config.yaml
n_layer: 11
d_model: 192
n_head: 2
n_kv_head: 2
head_dim: 96
d_mlp: 768
vocab_size: 1024
activation: "gelu"
norm: "layernorm"
norm_place: "pre"
norm_eps: 1e-06
positions: "rope"
rope_base: 10000.0
rope_fraction: 0.25
qk_norm: false
attn_scale: 0.102
bias: "all"
tie_embeddings: true
parallel_block: true
init: "trunc"
init_std_qkv: 0.0239
init_std_o: 0.00509
init_std_up: 0.0239
init_std_down: 0.00255
optimizer: "adamw"
lr: 0.00225
beta1: 0.9
beta2: 0.98
weight_decay: 0.12
lr_head: 0.0089
grad_clip: 0.5
warmup_steps: 251
schedule: "wsd"
decay_fraction: 0.292
decay_shape: "linear"
final_lr_fraction: 0.1
batch_tokens: 65536
seq_len: 256
doc_mask: true
train_tokens: 252700000
steps: 3856
dataset: "wikipedia_en"
Each number is 128 + 32 x the weight over the matrix's rms, rounded and kept within 0 to 255. Layers, rows and columns count from 0. Numbers have three digits each.

# up: layer 6 MLP up, 768x192, rms 0.102, rows 679-695, columns 0-191
# down: layer 6 MLP down (transposed), 768x192, rms 0.0919, rows 679-694, columns 0-191
up679:194105170164187159117113070131086107200097108064135087127161145192062051087128050074174158109178143159090101161112108165147118173131092143190087085172146155169146135109182182075121141135053139118155162102064117088180158115144050105156116132115137094131200173102073174124192111145179135153108149154095153102094096199139163077061129117140118115114126163099155244139170111163172112148151111135100119138105095093111125127154092110113103162129160126073105134074050101143112137150087130171137159073124211149145166066091096193029103106133058112113172143107147128104159143158111124109
down679:128208207108089075151086144034096160126144116099134075151150132108197190128147145142153116085160122091114101120167146121198089204135126154174118138135116157120125173117140104109142139104115104150146126147124083233136137125118101080105089155083193134131141107159169163148095140189146093181115076119127145110165101192184135120106140134159123163110084131072124128113147109153105084054144118155128115122152180121111159167114195170121124056090158141149130130146144058044164117118151136072061123131126149032112131128105097135108113211087206077139118138134125150137105095078069180109
up680:125144137078172139151126204144094109149122111138114134166148140135057114089133127088065191109210136080156126009146194137103058061165096135110137153208141167215123166068142078103083126184113133078136163099163154061142114174165122101125143106058120128167161109183189151049091119141101121149083148145100103131121108110139185124117136124033171158136096141131211154105187147131165169123120147179143040125111065113161140104147116153096127104112200157050098107158139150099149107036148141118067079142200062191113161090160151187113125123169130147146138163161137167150077133121112116101
down680:155121169174135117128084128081112184196120108139229076188163074053111141121129147203061153116130104107147121167118068102153138103128152129149161100081094071163143116154134149118158131098160192079159140078115083255107169166154145133128124151120120125061142166118096116107128109187146119133179150136186181075111165102127088163115141180121108121157167074108095046103132141106097071155098127207128143114071087129099117156139132060151120135122138052133146203097163090189185189088115060120124178147091110125126120122129156058126124117150116154131085105161122121158087103116174114138
up681:079149123119128204134147091091099127121129104156044077155085186109113103127135138080096151206141209104172109065123121142199068155160121109158190072151105145182145172149088145120119176079058099119173136109168080114132087144050107114103081077131148076114167175099187129107099148089075134104138092149161117126150130180209080076120186148050118120094129091123144090175128130041235137124104096170147129092148151099149124082107090082147111052165151163135106113117171094132086156149176161125148180112117182143131158152077164092185164128169105134169151124115146156129064186140146108126
down681:120120127082121097136093122144141118076147151169093090122109102083121220120075125168111095143165109109043140135187104123094164111114154152125142092165107087198178126118108142105138093221167166171188108132084106087173086149117125081161179137176160144145079059101124168178169149094071152091134104095148146066162198098110129144086119131163083084102165183086180119157151143134177106119094127118080139169193046096164109159134196125121122096140158131103165159151127146118097104090131062084102100172138112055187128123170082157162185166133093105067200150090163057173191068118184082111
up682:112134082137228152095103120140123141145145094101100121154089109110141126107188154083162149101181107151136125142149143118119168102145109068135126118153058112151138085050136138112096098120071137164159129186134119131215138149107118118100172161142156135107177105162128108148101114110131089058079108090136174133094169039143127083109209108149111145113143108107079192053109143149128158146169162092124110149145103160125226108173079049144083121122089155131087088097111099087087143131155199153125099140190139143195121149084164164110154174017077145219157160115159150109136165104075106134
down682:149154139144108119153119158097128131121142125091123127023150109137106190165103113150131108063147118173099098108150090124118131108093105202052120071174153121128093147138106070152135091095183133077137125106147096109154172081070093159102123186115074131157143057136207140087177177092175128147109144172101179113091070175087098115105166137115147058174066130150119138126158110113163106182069145138107131089191113096159063155160180160125091151151158148155132198114115159129116167091171114080205209111082176152094076127176164110153105191118096154121178105183119121091075115139094160146
up683:190118092141105141066129119117181073158114146132057147122054123100145143117189130139151157215150110140140112145114135132191160084155087137100167087177134149091121163092120223138111081109083111106148118171131107154094041133124135149153111125118126135123147154094182160079158145166145130057143150129145106118096136186166140092149119061136083142142106101137100081117187146135176170124124144147143129077106143102105104140125110128127109153074133124095138148129089085091124174115184163114141121148137133139126120067111149070179093091107128146125096114167140097147140077141082184134
down683:092179158155169112153109122141118198166115116103192110136152153125185136124127137113118109126116136079100122123122013111121130182100115079152111142088098096141063083178178021107105201165178163159113140147136131145170191180125118139149137122141140125130073062144074145157095094121107162175176140097101150095173125101129121137152041217095168155141184139121151151202116126141046127159143103064124076171085113145100149049097129154106098150143106120150082107135150150089146046121138163166116140107114156120138130148144107208085121126141152060112143133116070111095069116141201102130
up684:120143108099132168144136089095098166133091091045084072188168176131125114148116094108105143171158093114154099085119133150120090131165132121112185101122196164166204103145111144128079134149134153134115140129042164183189105122110157126132087168112148109172093114133095133175182155121144127140136124114118126078122105153131122139116110120112178067153143163091138181162152130139122081111160143092112123124122170102135134169116151154138160120105088105128156080155160182108061151166086169101118106048134099109116109129159108084149170130142120100115060118086201120169167137110190149139
down684:117088154130156174133126149166152081170168145169125170081072058129122134137116180114144102109126202147113174140118154092102169185094140162150104151089121100125062131086160123124150129066119140100126128115229087066072171130136156138162212112182118163090135129108215107092127175106119134097147149099151115154160163108126115112156137096108098137072094097135134108146096120147121203119124099105082161089146131146060131077118088124161140127149147115117106162110138118154226086101183087132102131169107165176173119153098144116119116114079156174143152146173082111028069103134078150084
up685:122166117152159246124114097166076124109117167129114072199090146108071129167177112175154137179110174148125112107164116103118195102077127085152173133133084072081128169122134134086130113130084136059103161160098160105115100119093074160133129112182140151095084141132161166125161120122132095068143138085127153132151163100140113138096146132077111093180152104153116138137099140111179173027160191120124141134122133084168123132113116100173159102126091137126144066081123062141164194139182134160135094102095118091103080138118146141052141159104138109123138148187123107137098122165137110196
down685:114118146132101127098207146071065116176108087129130138106164185169193158168124134106077126130142153141105141107103078110126068088253173203087078092100135132107085123129147172147101081096099117193137134090112108158104152129116137076122068111113067116187150085113073083143085214136188149196158061130171105094120158085139154079140157155139161170154115144136191144132161098106159073161093147113149137037107118145121149132169188114037131143081200166146150189163170160144116122139124101157097149134059129137141176128108111114166132074191164118124150117023129065164095166129127120096
up686:101179150064138204097136091088071090178120138156124066140163117154149014145169084104163138141088106145143168133123117106127085177124031125133127072089134143130154169097156185120166131139133149098138157162130126146090125168131047105122080128153104139156126127061110075188083157175141161147143035119129119155116144132119086089213140128051101086108114088205161168178132087114174146170195167136104129125170141106114153143144123153134151079184156106078184117123179132123091166109165140183121089135107109099137124039127112106146179128135169196100052118136194100188110124093197100126
down686:164139182126113095151106160153082155098109089170111134074118149108093147107140124163123122115180173118155046201151136224167116060107184164160126135184106077138163150156135107103106114125089170137140081155141142117160061140132155156108161142086134141096104172154141178075172111129059163094175143130124125175092123097138152157090074098131118147149109117078047131147078138131121168160089116154119182147084104156147206149118123081129134149157111147176096118074119092107154036020154180106154088050220189174149120119130075158118127121106133119127125136128115124048120080154164119091
up687:130086082105146164063116114092140084157179134152171093149159134133093088089125108103185178141167116083205106120151150131092147123168130111102083082124129135178186186068141149135164148079112131093161187107077058079138144127136188073093143178125114055193232118088158132097094179101101143061127090145185073025155136111158140170119119121082082073117118080146232164144124205129212105157174132175116116123152165129155107129177147096171122128162066127152159086135162169069107149079124161141106181102198129110123153110013104190062096154172114119177109148031163174117114105128144154095
down687:066159228196080129129185091122093144110098120164178154153147113129072169101035126060150102162160153075116134130157086137111147108196145178066143159101133136138138105162126157110136097122137190092124084125140027169087167085180110127119120157109118140058122136108107150158125117121131110122171074122000079122102106128139119139100112112129122194122151148090082205157197179087152136102075229122052159198085096180139189103165102156071110045108100112158175109122100094145139184196146045140173055102205175116163143170097197183114110116159156128138132131129178131136121101073117072121
up688:112101167035173177138168116094130094135127111199130145084084158085135118074172098111055081100163152160136081136150100122226130096070134128113135110068137132166182102109140175109158131070173100029135081114126109164165159130132122123196096148167156055110180194122108158167228172111140117124131071159193128122095098077132151144093121171139129124064104143180107132153115120046158176189172146085123088092135176133091146142139132149122213095122147130155143122178084158137140128081174123146076161108119126101110145081180111102085103109175132102075083140122109130107104169113138099102
down688:129138123183108129154139133099076102127112097128106109088127107133151200195134126099182184107168115163032102127193117065129094087155135099160172110072170099167075178113079105105205125109101136171084128073104126084129105129127141119133140096058113151177120071110185120095138122120114130076110088170167107167109114120140064163142154151174167204126153112216156156134164146105118115099129141103108230157147121146185128123139146136109108118104090151116150173060138200096094125103102113143097064176160163111150169135074074116114143186126151121125129117141122109114087104127209139091
up689:121164196116124132148113075182160118109082113144156153145178163091141101136164075149057182000134170132122094132175126153144205064081172149114141124181108127145077062113111163105142156171152122118101141149165138098079133132125107052148149086110120176006138108161173118049164159121137135141130091107061086076101093080152113183107168114165163151131131126148141118169149139130116129071097160022160082168131127135111169118115066067100137075135139181106117082126119162103116148144153135108133167151159109181194238198048167159114105159089163140123129141150129121102146087096090120107
down689:139134119090174110064116164088051061156176094117140180091160143149084165144098082144113122115124174086078153110080099129185113132166114117128153139123145119154110149134138071130131091102092171108112074172094037103067067150146096201141140165177201113112146152081116165125090091170160179089181137102187132174107120133131097150153153092105101119024160164164153142141089091058133125126208122160097168171101059127171127155132081091144142223129162171114136133125189162159118110097099163122151094130160178077107088073150166182187134187092148169091160096117161105149034106094173107140
up690:135148084159153139091104113151127116154087087149166096098167128116091101093184090156149104158140159163157104095089160077113174084100125132188178148144057112074102189092128201161162147126170150122138149144143096046126125089091139122144166137120160181079131119119171147124185133137148092140074127111118159104124115107151129144146126093148133158152103155134095120162139083107150161130151201133163115098112074122164070063193031057109156145117106140047096077114154156149144102175162170141103139117165135141139100126132138118115186124135111150179124112168225185077103124149128150154
down690:143156124097154138130184100119068152106136142137108116124140177132127132156165151130135151173148140127108132128154111175128101115135110165092137112115202134122176102165105083149084083124072083108121080125132198195144128107151098140124136117156073078140120118076135153103143188135068146138157188190111094093173100113133110147113220163107151127152102063123190127149111168097172096121119058095068081088134118091161188135122242146128123141121117130201123124099104124159102122123101128124090134101129148105112131104085134106197124104144098146086105193078063076160171133075168090132
up691:116159203121093177094126142101131129188100070195111130118175131046137097177131078116134079158143110168104098125207111130134157118176101085163101127119141135118128165065139152143127067165147114120119126131141167111107104153144105035129086054122100116096103138129138119063136126153120103084144072120154097111108130145152130081192137125135107058082085122130133164117172101140170138127172139123161145106137059130126056123149132166116138066106162111129136128155141132151128187078181094108128142203119168151114140026142123183060160125141159191174125121143175166233156140198062097110
down691:141155110153106109113099121136099157094134154093191106126038161200113147141141146108080172117106115141172093108134164149193010088078107108141128119149118136079086145138142110179136161108132083124137140114096089127145098113140145110117163184131180149140149164147123162117173101145105148203103133138132174113154101118074172138122150216139116146176121188105108122118057143173100084154108099186121111116107164124156086128139156160096118139171110177134079143130095134059089122118126154106112105084127089142140150174105141074162151188132141098149156079084108117136082065150159199132
up692:155151134097163192100154182141132149140117100128158145075099118193141161097087094042128163150131128057123128069111182108099104111105053103125146118131068121147149151147141149135095115183115120126132118140178090056104080173153143107110080122121151115185147116129114147109160139143216086107112100127155098107097099107123141159132131066147078168034079164095095121180198164102170218163141158182121112115156130133098170077184138125139146110155143124128099133127161158194052103162113122158121145097112093114135108098095134146130130126127176157181108162111114107126072124177133143140
down692:156111141145118087135110068148091107123136142121101143156078106111116115128114123167179146176132181149147131153113144158145161147138175092113199105133159156071135054109110096093184117145088140113148134055101148177140151117102158103157194126127146151122078165128113105184169229103029138141114160130100128082137193116145082112124150210149136128185180086156134112112094100121099057123126098087126099125089112157150097164111103107134164120103133086108156129144146130081159148118099125162113068106132168152133124155114129109149137139082120153099128121144190141129150171055122103137
up693:201084152020141201101094113216095064135073112119125096111125169158136146062214127103102131170101185103137116054150097100146095099067144039132091105170097140173095125129134174125135106103158131158210113137153173073112160175115090126148172136075136084186145179130131149146128133104087185128146132112137138140109126149162046138069155184115130081119174139097160126111094101093164209126106158123236045128110087060112152080088152146138190089083101179092097161107155104162108153094112169083115167122154083211134143123173185196148150178068115102147147142072076131156179174091131106088
down693:098136127163071080092129116083129141122126158096110138065208101080153089122102113103048127120166152141149155099154101104132078079073151107129154162143117156113151144251090167172109118183116098234127123123130065111074119127123084071100170060174072150133117147193074134094158159097109130084169125105178166097133097109137133154156149145201145132112203094132142083139201154138129154134183154159181098161149105095165112082074135100123168169074183101081116134101154046160127118027127063137132148177214132087167172082087168111142131134121108133144177084123064144182116095138170209121
up694:167070170134136078147102170153129092117118074155131111171119153178109084000186133191105097098168187138125056177108112054198098097095111155156152098209093068134122114124158094144169117130070116145195186094155069119090123133179135164119157102142156088122115105102164165255164204127062181179143081171128106067093200128147130159160153122086062177102089159079180089095172101087162123121160114112145079132112180118120119093112166174011120090083119141130117159133188150146133150163156126082086123145054116084182138151092104178112184158085167092151144123106042181123152086114135097120
down694:173055143067107191154124170136137072119086086110179109098096132155153140221167175118145166152180116087144217198069131074145183089151078205142104145142072157122090096114136083092170117128129108113128144141088107067152070141093149154112101151102011132127154121125100113070124243094163116106113095084148088126171103151153147177109151123158093186134059133076180090189104107143118149198095167168147103149182132139190112124080097157152133187140093107171111146112147167063152051110170136107016123148063139034080162158157145193096141127034098214149126180110126172087149164091083151168
up695:164192097138183145140172146218100053192136117090136144141129155136135051098174123149164174121157183131127062072192127130148100135146053153152122073046144178115164075059100166080124151115131094137092150128091204119136099090132144084183109136131138168117098125103165077091092151216073080111096114084123122142153169196102096140114133083066190099095162112132109090128090128090084158171142096181144150071094151089074210093047124148197151047175109092126169123139097101171086152153087161171101189077119154066110153162143136152121123160100134099183071160135127116158128129146129133152